Part of a small language model's weights: 11 layers, LayerNorm before each block.
Each number is 50 + 12 x the weight over its row's rms, rounded and kept within 0 to 99. Layers, rows and columns count from 0. The size before them is the row's rms in percent of the matrix's.

# layer 4 MLP up, 768x192, rms 0.208, rows 501-519, columns 0-191
094:41 51 47 47 49 49 20 67 77 51 50 42 58 60 69 65 49 38 60 34 45 47 34 53 46 46 56 60 53 47 40 40 59 61 46 28 55 36 39 69 33 66 76 41 43 44 49 44 49 48 49 24 51 34 76 47 77 45 37 37 57 53 56 39 71 49 70 55 57 55 46 59 40 42 48 74 70 54 39 62 53 65 48 45 47 71 57 38 47 43 44 68 56 65 54 54 30 48 69 52 65 34 63 42 64 61 71 41 65 60 36 40 32 31 52 49 67 37 53 46 40 38 40 47 28 58 51 46 57 49 53 50 51 63 30 78 45 42 40 67 47 49 34 42 43 72 37 40 59 39 77 47 51 51 50 72 20 59 57 50 37 52 61 44 49 50 64 51 38 38 69 69 51 60 35 61 44 49 39 54 48 44 58 38 48 64 37 56 52 44 47 31
095:41 55 76 59 51 50 34 55 32 52 40 51 63 47 56 60 61 65 74 54 55 59 61 41 56 69 56 53 64 53 46 19 42 38 63 61 53 55 64 39 53 51 60 79 42 30 58 44 42 72 47 38 35 60 74 34 24 55 52 74 65 69 49 57 60 41 31 48 38 57 34 59 48 46 48 49 67 57 29 48 58 65 36 62 59 45 34 30 44 50 47 32 38 44 53 40 62 62 52 42 49 46 72 41 70 58 34 52 50 62 28 40 65 60 54 37 59 47 66 67 51 54 52 49 39 49 52 47 39 44 49 69 57 49 18 88 63 51 52 52 70 31 40 45 41 53 24 60 38 62 35 58 37 52 54 60 29 47 41 44 32 53 68 64 55 50 38 57 51 53 62 43 56 53 39 47 42 57 64 41 48 41 44 67 56 59 53 38 45 48 61 45
097:52 38 61 50 42 51 48 37 29 49 51 46 53 57 53 49 60 68 46 58 38 53 52 42 43 55 55 53 40 42 37 44 39 39 34 58 58 70 43 15 35 47 34 48 59 64 54 51 54 65 70 56 30 46 19 69 51 49 56 46 41 51 65 36 65 65 56 61 69 47 54 90 45 40 61 70 62 44 56 49 19 16 43 63 45 56 42 63 67 51 53 58 59 45 40 52 55 55 39 42 66 52 49 66 44 52 23 39 56 36 47 42 53 34 49 37 44 30 48 45 44 37 51 50 37 36 37 34 60 44 56 43 51 61 50 51 51 47 75 41 67 63 55 55 35 40 53 50 43 45 50 55 42 78 63 29 65 59 65 47 48 56 59 33 46 50 47 63 81 54 46 65 39 64 39 51 62 51 68 59 66 47 42 68 46 64 32 75 55 39 60 55
102:50 44 42 39 58 64 76 58 51 43 56 53 45 42 65 43 47 33 41 66 57 50 59 40 53 50 51 61 36 65 62 49 66 43 47 44 28 55 60 38 62 60 61 53 64 67 29 56 57 55 54 44 40 34 62 35 44 55 32 51 49 59 35 20 48 43 56 64 37 38 57 74 44 40 56 41 46 61 33 46 47 43 33 27 35 26 44 47 52 43 39 56 35 48 55 43 46 77 53 31 49 63 62 70 47 39 63 65 50 72 61 46 44 48 43 63 41 29 37 63 55 72 42 49 39 28 49 48 25 65 43 47 28 48 69 71 36 54 48 47 38 57 40 45 47 68 61 47 47 56 68 57 52 38 32 50 44 47 60 67 50 40 38 62 58 69 30 25 63 58 44 55 72 43 64 32 41 38 60 48 25 68 58 58 42 59 53 39 54 70 58 57
100:63 41 48 72 62 57 57 35 52 59 48 49 76 34 58 59 54 50 45 54 24 87 59 43 37 57 70 50 83 54 57 46 58 43 54 31 45 53 60 60 48 61 44 46 54 65 63 65 70 54 54 57 44 56 58 55 55 69 43 59 46 28 40 43 46 65 54 52 36 39 64 57 48 52 45 44 37 51 34 39 43 40 37 65 67 37 21 49 45 51 48 52 37 70 42 34 36 52 68 39 58 49 47 43 60 56 51 43 52 60 73 47 55 55 67 64 42 37 37 53 48 63 60 30 45 19 52 56 55 43 48 47 37 55 52 52 29 40 50 46 44 71 18 42 54 45 47 40 55 57 35 62 50 46 37 37 40 35 53 67 68 34 55 39 51 53 42 53 54 44 38 61 56 50 67 24 52 31 58 24 42 38 64 67 68 49 71 43 33 68 43 35
103:41 40 79 44 45 67 39 67 61 46 58 65 47 44 34 29 32 63 74 62 60 33 80 40 62 49 58 42 36 56 39 33 36 42 53 37 57 65 61 56 51 54 67 23 64 39 43 62 57 37 65 41 51 57 64 46 76 41 54 60 50 49 44 49 78 52 47 49 53 49 53 48 35 56 36 56 54 38 47 58 48 57 31 53 36 38 49 50 50 25 44 43 60 35 42 53 63 60 22 34 55 43 47 58 46 40 49 48 60 18 50 38 39 62 78 29 51 60 61 27 40 48 72 52 68 57 49 43 48 52 44 24 43 48 43 57 59 59 47 50 41 46 51 63 50 17 41 60 46 41 19 55 64 46 47 54 58 55 61 49 62 58 43 61 52 54 36 53 48 46 39 56 39 56 36 42 39 38 27 38 38 65 60 56 36 42 57 39 57 62 60 39
106:51 59 43 59 48 58 40 46 43 46 44 40 44 33 42 63 49 33 52 45 46 28 56 37 47 52 69 26 42 51 33 33 52 34 34 45 62 61 53 56 45 18 51 46 60 26 46 35 78 44 53 52 59 73 73 43 46 34 66 51 57 41 55 70 36 44 39 49 37 52 60 28 69 72 55 15 40 70 23 40 78 58 58 53 31 21 70 46 57 45 55 57 45 51 48 42 47 58 44 37 51 53 51 41 59 44 43 33 42 28 53 33 55 65 48 54 51 46 48 78 49 41 44 61 49 47 63 26 47 53 43 54 50 58 65 47 32 48 42 48 54 71 38 49 31 63 59 42 51 57 55 68 62 60 43 35 69 63 43 46 61 56 50 29 52 58 32 43 60 54 55 59 49 56 47 46 58 39 65 63 54 49 62 45 51 49 33 39 33 70 48 42
104:69 44 63 30 51 40 39 40 59 40 40 67 61 74 54 50 51 48 40 31 64 44 45 58 49 63 60 41 36 54 66 33 58 43 30 71 51 41 41 46 32 20 59 63 37 39 31 44 46 57 71 28 48 26 73 68 61 32 56 56 73 63 41 51 67 46 36 48 33 33 56 45 58 51 56 53 57 35 54 54 53 53 45 47 44 42 49 56 58 38 50 35 46 59 42 50 39 71 49 44 75 40 65 66 51 45 49 52 58 67 57 68 54 55 35 53 72 49 42 56 45 66 64 56 33 72 58 41 45 68 47 50 43 37 60 42 53 39 52 58 60 58 24 78 65 55 42 51 44 60 70 57 48 73 22 54 40 49 50 58 40 38 33 55 55 51 33 43 38 31 66 61 44 47 58 62 56 60 62 55 49 43 29 46 43 71 31 48 53 58 55 40
101:46 36 46 58 52 41 58 57 46 31 49 35 58 49 61 35 52 60 47 24 45 59 40 50 44 59 62 48 19 57 50 53 60 40 53 40 58 54 30 54 43 54 48 52 47 36 54 40 65 39 51 49 20 45 48 70 59 42 45 48 27 44 56 43 69 48 48 45 49 45 33 74 64 54 65 62 59 40 45 49 67 37 45 06 51 38 31 51 51 43 57 58 51 50 47 65 47 38 34 41 42 60 70 61 57 66 63 43 68 37 49 51 48 62 66 48 59 70 47 51 56 53 78 57 53 40 50 29 40 42 30 34 64 46 69 54 50 41 69 50 30 58 54 43 39 54 42 46 39 74 34 40 65 31 38 44 40 37 37 70 37 50 71 61 47 64 35 56 45 39 50 48 41 58 66 48 58 63 62 65 55 56 57 27 57 50 32 60 36 59 56 16
092:37 55 43 37 63 46 45 43 73 43 35 63 65 50 42 54 46 38 43 31 52 49 55 37 46 52 52 37 55 80 51 42 47 55 41 41 46 50 45 62 53 37 58 45 40 45 49 58 47 52 59 38 36 56 60 55 35 62 48 28 50 57 40 53 48 40 43 40 62 47 35 63 55 45 56 67 91 67 49 48 55 74 53 42 65 43 41 40 66 27 57 48 83 62 57 54 62 47 51 43 48 56 29 35 60 58 41 39 46 75 51 54 68 62 64 84 55 52 43 80 43 31 67 49 52 35 70 40 53 57 41 39 37 50 45 34 48 61 50 47 53 71 65 44 52 44 33 54 47 56 46 66 43 32 48 52 31 50 44 71 52 39 66 42 53 51 66 63 34 38 31 49 71 50 39 46 36 46 42 53 72 36 18 68 35 66 59 43 49 39 43 56
100:42 44 39 52 61 51 72 56 34 42 48 64 56 86 39 59 37 52 63 40 47 45 50 57 34 53 50 30 50 54 65 50 46 70 52 51 29 34 62 34 43 54 49 52 46 49 64 69 70 56 44 36 38 48 46 51 51 33 57 55 66 65 49 65 54 46 46 40 65 56 65 54 54 40 74 77 67 50 60 45 75 64 32 62 49 43 46 25 37 43 47 43 46 46 63 39 49 49 43 47 46 49 73 25 42 70 41 23 51 64 25 39 57 64 38 56 36 49 47 47 27 51 35 42 47 65 39 76 36 50 47 38 48 48 39 56 70 37 50 78 52 52 54 45 46 59 51 61 50 53 43 56 42 65 26 65 57 70 51 54 26 66 54 48 33 34 39 39 39 53 36 57 55 50 60 27 47 55 45 69 35 41 52 52 64 45 61 51 43 33 47 69
091:46 41 49 32 54 42 50 50 47 37 52 52 57 47 37 59 62 37 52 58 51 26 47 52 51 39 63 64 62 53 39 52 64 39 64 49 63 52 66 55 76 68 31 51 43 52 68 45 39 39 48 68 50 50 42 44 75 74 34 49 60 32 43 45 43 57 51 63 35 44 08 69 38 47 52 54 42 52 38 36 57 44 61 25 56 73 44 56 40 48 37 48 36 33 39 44 55 31 50 63 55 35 46 49 60 84 52 34 51 64 77 65 47 49 56 49 65 62 30 83 59 48 50 35 51 60 42 44 55 70 60 61 53 66 45 40 63 44 63 45 51 63 52 41 44 61 61 34 37 38 62 33 52 61 40 37 45 57 53 55 53 49 43 45 47 43 29 63 46 55 45 61 19 52 47 50 70 61 60 70 31 67 60 48 41 64 51 38 36 52 48 62
103:32 40 54 67 16 62 59 40 59 48 59 56 45 36 46 54 69 28 42 43 39 46 42 52 49 64 58 55 42 60 64 52 61 59 55 27 53 59 55 57 47 64 57 43 46 61 43 39 57 47 68 65 51 62 41 32 68 28 40 56 71 61 54 36 38 58 65 59 46 53 46 43 45 65 69 53 47 07 37 49 48 35 59 66 52 33 41 30 47 54 64 57 37 59 56 40 39 60 55 56 65 61 56 63 65 46 35 66 47 43 39 70 38 50 69 62 59 58 43 61 50 48 43 50 56 43 41 31 61 61 39 37 82 61 57 48 42 46 42 39 39 48 55 39 37 44 37 53 50 49 78 46 48 40 62 67 26 40 56 33 37 51 40 62 41 47 64 47 40 68 42 61 42 65 39 25 39 74 64 26 47 40 42 42 36 61 39 57 60 51 54 57
102:27 68 27 49 42 51 56 38 44 54 71 51 45 50 70 41 47 44 55 54 54 57 54 44 35 33 48 36 52 55 32 41 58 37 69 45 54 29 59 66 61 52 24 42 42 52 54 67 52 25 62 49 34 38 36 61 49 62 50 26 50 65 32 50 20 68 72 63 52 53 55 59 63 44 27 64 42 51 54 40 56 45 43 50 41 36 49 63 42 30 45 46 58 36 49 33 67 55 55 50 36 51 60 58 68 55 46 64 48 63 47 65 20 52 52 52 62 29 46 43 40 77 48 58 58 43 41 59 28 43 47 37 45 42 32 48 28 61 45 70 51 47 47 43 67 53 55 58 79 40 45 43 59 64 26 55 61 55 42 61 39 43 57 37 67 38 42 43 65 46 46 59 64 34 52 48 45 60 30 33 58 65 34 30 41 39 67 55 47 39 50 54
110:33 42 33 49 59 54 55 45 66 24 55 56 64 70 25 64 54 61 65 31 49 37 76 31 52 49 55 51 25 60 43 72 50 47 54 55 42 43 56 53 56 52 52 31 73 30 51 54 75 53 39 51 46 43 68 68 43 33 37 29 55 60 68 58 77 40 55 45 51 48 41 36 40 61 50 48 46 39 57 31 53 53 42 31 49 47 28 54 53 42 35 46 44 38 55 54 55 48 34 72 42 62 63 50 38 31 30 45 38 53 53 68 44 49 49 36 75 55 41 68 41 45 48 41 70 67 72 54 52 46 72 54 57 73 55 34 62 42 52 43 67 57 47 29 44 60 56 78 55 56 37 46 57 51 45 45 55 73 18 56 53 42 43 47 42 41 45 52 50 69 66 51 59 61 36 59 50 54 40 51 74 54 49 49 65 41 56 48 39 34 56 54
095:42 72 47 35 62 56 32 44 60 78 61 59 70 41 40 30 63 58 50 45 50 58 59 51 53 53 51 57 63 37 59 15 39 31 68 42 45 57 60 42 43 60 46 44 58 76 57 71 42 55 49 65 49 47 65 49 68 48 55 50 52 75 42 60 64 62 43 55 42 42 58 73 45 51 47 45 49 80 62 68 47 39 28 48 58 31 58 57 53 54 73 37 23 57 70 48 32 52 55 40 57 40 47 51 42 48 59 61 41 46 45 37 60 60 59 39 36 35 32 59 63 51 40 54 32 31 27 60 38 60 49 37 44 42 50 52 56 52 58 49 59 56 60 67 43 45 59 61 31 43 54 50 64 52 39 49 44 46 37 28 40 37 58 72 16 42 60 59 21 55 39 53 55 45 61 44 55 25 31 54 51 62 61 60 48 39 67 49 45 51 38 54
095:74 50 21 57 49 39 55 41 36 42 63 36 23 51 68 47 53 52 51 56 51 38 52 31 52 32 73 68 55 48 50 60 47 62 57 44 50 70 61 41 50 35 53 41 43 50 38 55 55 60 38 63 54 57 62 56 53 36 33 31 58 39 36 55 56 52 73 63 50 69 39 58 68 45 48 47 55 49 54 41 28 20 58 41 60 17 41 52 52 39 47 71 65 54 48 69 32 28 46 58 67 38 46 59 55 57 52 60 57 44 73 28 61 46 31 64 51 52 57 35 48 50 70 49 49 57 50 50 67 65 55 58 55 50 46 50 38 47 48 53 46 58 39 61 40 65 61 58 66 55 45 63 57 67 43 69 51 52 48 38 76 55 25 38 32 26 67 55 51 39 44 66 67 33 39 42 61 47 78 63 45 49 43 47 44 34 67 46 62 65 42 38
100:54 58 56 40 53 64 76 53 36 69 38 25 56 61 53 45 31 35 36 35 56 65 33 53 65 51 51 69 67 35 69 24 48 36 45 52 26 62 53 50 59 52 63 49 72 57 52 75 42 40 45 11 44 30 52 69 57 47 60 47 41 57 63 56 54 49 71 46 42 51 49 55 61 45 68 46 69 63 56 38 63 41 42 45 58 52 44 66 64 52 36 60 37 44 51 62 24 51 14 45 49 43 45 52 77 52 42 56 69 57 62 69 43 37 59 50 54 45 30 45 52 66 51 39 59 53 34 63 46 56 43 53 54 62 37 58 53 66 44 74 37 51 33 18 46 43 61 58 66 28 51 46 62 45 38 50 59 29 54 62 49 61 50 42 40 56 57 48 48 31 40 39 60 74 48 45 48 67 59 45 55 54 54 38 43 54 50 57 45 45 49 50
105:64 49 33 58 52 48 66 61 53 42 34 56 34 58 60 63 61 52 44 38 39 64 68 67 25 58 48 45 47 68 45 65 55 44 49 64 36 44 58 29 56 40 29 46 66 37 64 65 65 65 49 52 42 43 44 39 41 44 36 59 36 52 43 51 63 38 35 32 53 26 54 48 48 65 70 64 45 59 50 45 47 44 46 51 56 59 39 65 69 51 51 73 57 64 46 41 65 51 33 63 59 56 68 50 50 46 79 41 49 55 65 67 56 65 56 46 30 40 69 66 54 11 61 60 75 46 37 36 41 67 42 30 51 52 59 63 51 52 59 28 45 52 40 36 66 24 60 46 62 49 45 53 56 44 35 47 60 69 42 50 50 54 67 66 62 35 42 49 57 28 55 56 50 67 44 37 52 62 53 42 51 54 32 68 48 34 44 36 70 36 41 65
# layer 4 MLP down (transposed), 768x192, rms 0.203, rows 501-518, columns 0-191
095:62 44 59 76 37 46 47 64 42 53 53 52 46 56 62 52 40 64 47 37 43 51 50 62 29 66 62 47 52 47 44 46 40 53 40 38 39 63 41 51 45 45 47 57 78 53 38 30 36 45 30 33 38 42 54 60 39 53 34 56 54 62 48 65 34 41 37 49 28 40 41 37 52 48 54 43 33 39 79 51 54 34 24 56 50 30 57 67 37 42 47 59 56 44 47 43 54 36 57 52 23 29 36 62 27 54 25 52 33 52 46 55 36 28 72 53 57 39 51 67 38 66 52 79 71 59 47 54 59 39 43 54 33 51 55 62 37 62 47 52 50 54 62 56 54 57 28 50 46 41 38 51 34 63 61 32 54 51 53 44 53 22 48 76 73 46 25 48 62 53 63 32 63 49 65 59 52 64 65 54 62 41 57 46 39 36 40 32 34 67 48 49
084:54 60 52 55 56 50 40 54 65 15 53 37 60 40 47 47 43 53 66 51 40 45 49 34 62 53 53 56 35 55 70 61 57 53 60 48 45 49 49 50 51 41 45 43 64 20 67 37 66 30 47 35 50 35 48 65 60 37 64 49 47 38 47 64 50 47 51 67 68 61 50 62 55 56 61 62 49 26 35 49 64 55 52 42 44 39 22 55 48 44 54 49 51 44 44 51 45 44 60 57 60 46 22 65 41 56 37 53 64 49 76 46 54 68 57 39 37 44 64 38 63 43 60 44 30 80 46 38 63 75 67 18 45 64 56 40 52 43 29 34 37 72 49 57 64 63 51 31 67 50 69 50 62 55 45 39 78 43 54 53 51 33 53 47 46 45 64 24 68 44 43 60 30 51 55 44 38 42 52 46 50 57 80 61 53 47 52 63 68 67 41 55
099:49 60 61 40 43 51 44 23 20 24 34 64 31 58 40 53 64 62 40 52 61 32 69 58 47 33 46 69 63 33 50 37 56 55 52 64 70 73 28 31 42 49 52 35 48 57 53 65 69 38 54 46 26 56 54 37 47 69 53 61 49 39 63 57 42 54 14 41 52 57 55 63 45 30 49 42 35 31 64 58 65 32 41 21 41 55 39 35 39 51 55 31 32 47 45 60 49 64 44 34 30 63 60 48 54 50 70 51 51 58 55 58 40 32 66 45 52 49 42 67 36 52 66 46 47 60 52 33 61 61 61 62 49 55 51 52 50 61 44 46 52 58 45 52 43 69 47 34 48 51 64 61 39 54 27 46 58 55 53 43 51 53 40 44 72 43 51 44 44 51 40 65 53 40 34 48 52 47 26 54 75 29 58 42 46 52 38 46 74 34 55 44
102:46 52 72 43 47 64 58 51 81 56 58 59 59 66 53 51 70 36 52 57 38 53 64 49 41 70 31 63 39 49 56 51 34 61 47 50 52 57 45 61 45 64 61 67 60 51 55 56 64 49 32 54 46 58 36 52 63 52 57 56 41 59 53 69 58 42 74 41 40 46 51 27 45 47 67 28 43 23 53 59 66 63 59 64 46 42 47 58 52 35 53 35 34 45 60 29 23 58 54 54 50 68 56 42 60 46 29 55 43 84 53 53 38 48 41 48 37 30 36 66 58 50 47 59 44 48 64 58 43 44 51 40 40 31 48 31 38 61 16 54 32 59 80 50 51 42 38 53 52 53 51 41 55 57 46 46 64 49 36 45 71 23 40 47 60 41 58 50 50 67 37 65 30 68 48 55 41 49 41 31 85 48 49 38 58 40 46 44 53 63 37 49
099:31 66 39 47 67 51 49 41 44 52 72 59 36 48 55 53 80 36 68 40 46 61 64 78 66 44 56 35 39 56 36 26 40 54 53 45 52 49 36 41 34 72 31 67 58 63 59 53 75 40 55 49 51 55 51 51 62 57 57 45 48 50 43 53 50 50 58 32 61 47 59 41 36 55 48 59 33 55 64 31 46 52 35 40 53 49 57 39 49 30 58 39 19 76 51 60 41 47 58 54 55 41 46 34 44 43 57 62 52 39 44 41 34 35 54 44 43 63 46 53 48 36 38 52 61 68 41 67 55 64 55 57 45 60 44 68 54 14 42 38 39 48 36 38 68 52 47 82 46 39 50 34 72 58 44 45 60 64 49 46 52 40 58 51 46 31 52 58 35 68 54 46 64 41 29 62 43 45 51 41 48 69 55 34 12 68 33 56 48 41 65 57
106:34 53 58 45 50 71 40 59 44 33 44 46 55 54 64 54 52 59 48 53 57 64 73 40 55 50 44 81 24 63 39 62 32 57 46 57 53 50 38 41 62 83 27 68 58 40 68 34 65 48 46 41 45 48 44 52 51 46 59 44 31 46 45 37 52 58 35 28 69 71 42 51 56 47 57 41 50 36 67 54 52 35 35 70 47 76 54 55 41 46 34 57 41 53 60 44 47 28 75 52 47 63 66 45 48 51 43 60 43 70 71 33 60 60 45 39 45 32 61 67 52 59 52 46 61 47 73 55 53 73 50 54 50 45 31 59 49 24 49 35 38 34 43 51 59 37 40 52 54 36 67 42 44 43 52 24 62 57 58 42 39 63 50 40 49 50 21 56 52 40 48 60 74 74 55 38 51 44 41 41 61 42 48 50 61 39 48 51 29 62 73 46
114:39 41 59 57 56 36 43 71 46 21 50 59 38 64 43 64 73 53 78 74 49 42 45 47 25 75 39 48 31 54 60 58 38 46 42 50 44 28 45 54 56 52 37 49 49 41 52 62 53 46 57 48 48 50 42 79 55 43 28 60 39 36 56 51 55 38 58 45 47 47 36 45 53 51 61 13 33 53 44 48 60 52 67 36 49 56 61 73 48 58 42 54 49 57 54 43 36 57 45 32 50 34 64 59 59 45 33 57 24 57 46 59 53 40 53 49 61 56 30 53 68 69 35 56 50 22 45 29 64 65 41 51 63 57 52 46 78 44 54 45 60 62 66 46 53 51 57 59 63 45 48 77 75 39 51 55 69 29 36 61 57 31 51 36 60 34 50 38 33 50 67 61 46 71 42 47 42 50 62 60 57 44 58 46 41 33 47 37 63 42 56 40
099:75 48 54 27 38 53 43 46 61 45 48 66 68 54 32 51 50 52 41 34 50 44 52 57 43 61 59 59 49 40 45 63 50 71 30 49 35 48 56 59 38 27 71 43 34 53 49 50 51 52 66 56 47 43 55 61 76 77 50 77 38 65 54 64 44 60 43 40 32 43 38 61 49 56 59 43 54 50 65 58 51 45 71 69 33 47 43 65 49 20 28 39 16 68 72 46 59 76 60 55 50 34 27 44 46 57 59 64 44 46 59 52 47 67 60 74 78 40 51 42 41 45 51 59 58 45 49 50 49 57 56 66 48 39 48 46 27 59 46 65 63 43 41 66 63 52 58 52 52 47 51 46 51 58 45 47 37 36 56 56 51 57 33 39 62 54 69 28 56 54 60 71 68 53 56 35 46 48 63 46 54 64 31 26 39 59 32 55 43 46 67 50
100:48 49 56 52 65 62 31 45 43 58 48 25 72 38 35 38 53 54 74 32 23 66 59 43 32 44 49 38 36 43 60 39 52 40 61 52 35 55 59 26 27 52 68 58 43 40 77 53 49 41 54 37 35 57 23 62 26 61 57 55 71 66 54 46 52 57 24 40 47 60 42 55 59 68 32 74 34 49 48 64 52 29 66 50 46 72 39 38 44 42 60 53 60 51 62 48 46 51 24 61 47 51 55 37 59 64 58 50 46 54 42 42 58 64 68 61 59 64 62 43 72 42 69 52 61 59 42 46 44 52 28 41 42 55 43 50 55 59 59 54 65 48 64 47 66 53 75 58 50 38 53 55 40 30 39 33 57 40 50 41 58 50 48 46 58 58 45 59 50 63 49 42 47 47 37 65 54 59 67 69 71 55 74 53 76 38 55 66 47 48 51 43
101:59 45 41 45 30 39 49 50 53 46 84 57 68 55 44 58 67 48 67 51 52 31 60 70 41 64 49 40 63 31 42 54 47 31 64 38 52 36 77 55 41 66 36 58 54 84 66 46 48 70 43 68 61 54 43 51 64 68 47 49 38 49 37 48 53 40 44 76 54 45 50 61 52 51 48 76 53 56 58 44 40 52 58 45 62 35 52 42 49 26 33 45 46 52 33 57 55 58 34 43 33 51 55 32 47 86 75 59 63 51 45 66 63 40 57 47 28 54 64 40 49 60 47 67 51 60 55 46 42 64 38 47 59 55 52 39 60 48 63 85 34 60 50 33 67 62 63 50 59 51 41 56 59 48 46 34 56 43 64 53 39 38 55 56 57 66 43 36 44 60 57 40 46 48 68 57 53 41 41 50 66 71 40 57 64 47 72 23 54 53 56 59
103:32 26 63 69 35 59 61 62 56 48 45 34 44 44 37 47 36 48 25 51 34 69 54 68 48 47 63 47 49 17 28 52 42 50 26 41 48 17 44 50 58 50 19 36 57 41 55 74 50 42 51 65 43 41 50 48 46 55 59 50 61 66 47 59 45 66 40 60 53 62 63 37 30 67 55 40 53 47 64 31 65 37 55 40 43 36 63 57 47 53 62 63 54 39 49 44 63 53 58 67 50 52 41 53 45 58 37 32 53 49 57 42 47 69 47 73 64 56 56 62 48 58 33 40 72 51 64 50 68 50 54 45 57 54 51 59 73 42 51 61 41 87 59 66 37 43 61 51 46 55 48 63 53 59 39 42 57 66 72 44 62 63 72 37 55 49 40 51 40 69 40 59 60 56 44 57 70 43 50 74 42 48 70 43 63 44 70 45 41 49 43 47
086:51 53 43 48 60 52 42 69 44 60 48 63 36 52 33 49 41 70 51 49 49 33 41 51 73 49 74 53 36 53 54 38 33 40 48 62 63 41 59 42 50 49 51 22 58 56 51 43 55 41 57 34 52 64 54 50 45 31 56 48 61 49 49 52 46 45 39 52 49 66 54 43 58 65 36 60 43 60 63 56 48 44 46 52 69 35 53 42 62 49 43 54 52 48 60 38 59 33 65 41 26 59 55 37 60 44 64 62 60 49 43 53 39 83 72 28 35 65 43 30 57 55 55 63 61 34 56 62 53 52 44 39 58 33 44 68 40 61 51 60 47 35 57 58 37 36 36 48 43 39 59 76 41 44 45 60 54 67 81 54 43 44 44 49 77 45 31 46 61 51 30 52 72 40 71 51 22 42 52 61 53 45 42 63 47 12 70 45 13 60 46 56
108:49 39 42 41 18 45 55 52 51 60 31 53 41 52 36 30 39 32 31 39 57 29 24 55 59 49 55 57 55 53 45 46 45 33 46 25 32 59 48 37 41 40 56 39 44 55 46 65 43 43 54 48 67 56 73 45 47 43 60 44 56 66 45 59 55 43 33 47 45 43 27 49 81 64 57 40 50 48 30 58 34 83 49 47 69 48 41 54 56 35 70 62 48 38 62 54 47 51 55 41 53 58 39 39 54 74 33 54 41 54 49 56 43 35 65 45 31 45 68 40 68 50 42 48 49 60 29 62 52 60 51 54 62 68 27 40 44 21 53 41 57 47 58 56 63 67 49 53 40 50 51 50 58 24 35 87 33 54 61 45 50 42 58 65 47 35 71 54 42 43 61 57 66 69 56 45 52 74 52 31 58 53 47 56 49 64 40 46 37 55 53 62
104:33 49 42 43 48 44 27 54 44 67 60 46 57 62 56 57 53 48 42 54 56 42 70 51 66 46 43 44 64 57 59 59 39 45 77 55 48 61 43 47 48 32 48 61 63 54 51 44 47 39 69 81 49 65 66 67 59 49 38 39 53 64 41 55 66 59 46 52 50 49 49 64 63 42 62 45 56 46 52 62 76 50 61 38 59 71 35 73 56 70 26 80 39 44 51 39 71 15 51 49 30 49 74 54 43 73 52 48 58 53 27 42 43 34 36 50 49 45 61 60 52 65 44 51 42 63 60 61 55 44 68 53 67 45 35 34 51 47 43 61 45 57 71 47 62 48 43 42 31 53 43 63 59 56 62 75 41 54 55 71 42 48 41 32 33 45 49 66 46 29 13 45 39 45 52 63 56 58 63 31 53 53 61 56 54 54 45 69 54 42 42 43
105:39 31 41 52 51 41 53 30 55 52 65 61 55 40 37 61 40 36 65 62 33 60 38 50 60 58 52 57 48 40 35 51 26 40 48 56 41 54 68 34 31 70 54 39 42 51 33 48 65 53 53 40 51 56 41 68 28 39 45 79 58 52 40 69 52 59 53 58 36 34 44 43 50 36 38 34 47 52 68 52 25 59 29 51 39 63 55 60 73 56 47 59 44 31 48 48 41 60 41 60 63 51 38 62 48 58 51 42 46 65 27 55 38 36 60 45 73 79 39 41 38 49 22 48 48 62 50 31 31 43 71 49 33 69 55 28 69 46 43 39 44 59 52 45 64 64 58 54 52 35 31 61 47 51 63 27 60 66 52 68 53 36 30 34 62 52 64 38 54 50 60 56 43 55 43 45 50 42 44 45 68 44 44 45 62 50 62 35 53 25 44 71
097:44 54 62 52 41 28 28 52 56 32 51 34 56 57 74 56 70 52 65 40 55 34 38 40 56 28 48 43 19 64 76 52 62 51 61 51 71 30 50 38 34 48 66 43 46 59 50 35 63 52 45 48 49 48 40 44 47 58 60 42 53 57 56 43 29 38 61 43 49 55 29 39 52 59 31 57 48 60 47 32 60 43 83 46 44 49 34 25 57 55 56 49 43 41 50 41 54 49 60 46 31 46 42 44 55 56 50 56 47 38 51 67 62 62 40 52 66 25 55 58 53 50 50 56 55 43 51 69 46 59 65 52 57 14 47 60 64 46 52 27 56 08 44 53 35 53 36 47 37 53 43 61 64 52 46 43 53 56 71 36 32 65 47 65 38 45 52 74 50 48 63 65 35 30 58 46 50 36 42 48 27 43 64 44 32 40 60 62 56 53 39 42
095:44 56 37 79 48 62 50 48 63 39 17 33 33 46 36 46 45 50 46 39 55 70 44 48 40 35 58 47 39 44 45 64 58 52 48 43 79 74 56 43 55 68 35 50 39 44 48 62 58 55 50 46 55 44 56 42 72 68 52 49 37 42 73 58 62 56 52 39 54 64 42 60 40 48 58 61 44 28 52 52 42 36 54 56 33 57 36 57 48 66 54 40 43 50 60 41 63 58 33 43 44 34 64 28 42 54 54 39 41 34 52 38 47 55 38 09 33 52 64 50 33 44 61 40 61 48 53 37 68 35 63 63 36 49 22 49 45 24 57 37 46 56 44 31 72 51 44 53 75 41 51 67 58 63 43 42 38 51 45 49 63 40 66 52 21 38 54 48 76 55 37 49 50 58 42 55 53 44 42 54 38 52 39 71 44 30 71 68 58 45 51 42
101:52 52 71 60 58 43 56 64 41 50 57 89 62 49 46 64 53 56 53 47 32 30 45 60 70 35 67 60 55 55 39 48 56 63 47 81 34 61 30 48 41 50 27 38 53 44 54 40 52 48 36 44 57 40 47 57 52 60 71 60 60 52 48 46 42 51 57 44 66 42 62 50 54 60 57 31 38 44 35 49 46 53 40 46 57 34 65 48 59 42 58 58 60 76 51 47 71 41 11 47 48 37 52 15 53 52 52 61 45 70 54 39 69 36 56 43 45 66 54 62 37 48 53 48 65 42 53 38 42 53 48 50 70 32 51 48 61 57 63 57 70 74 55 36 54 34 51 39 46 47 37 83 41 63 28 57 35 59 44 62 50 56 74 53 58 53 51 71 28 60 61 37 42 53 52 44 42 52 35 62 48 58 51 55 40 56 31 36 54 62 73 41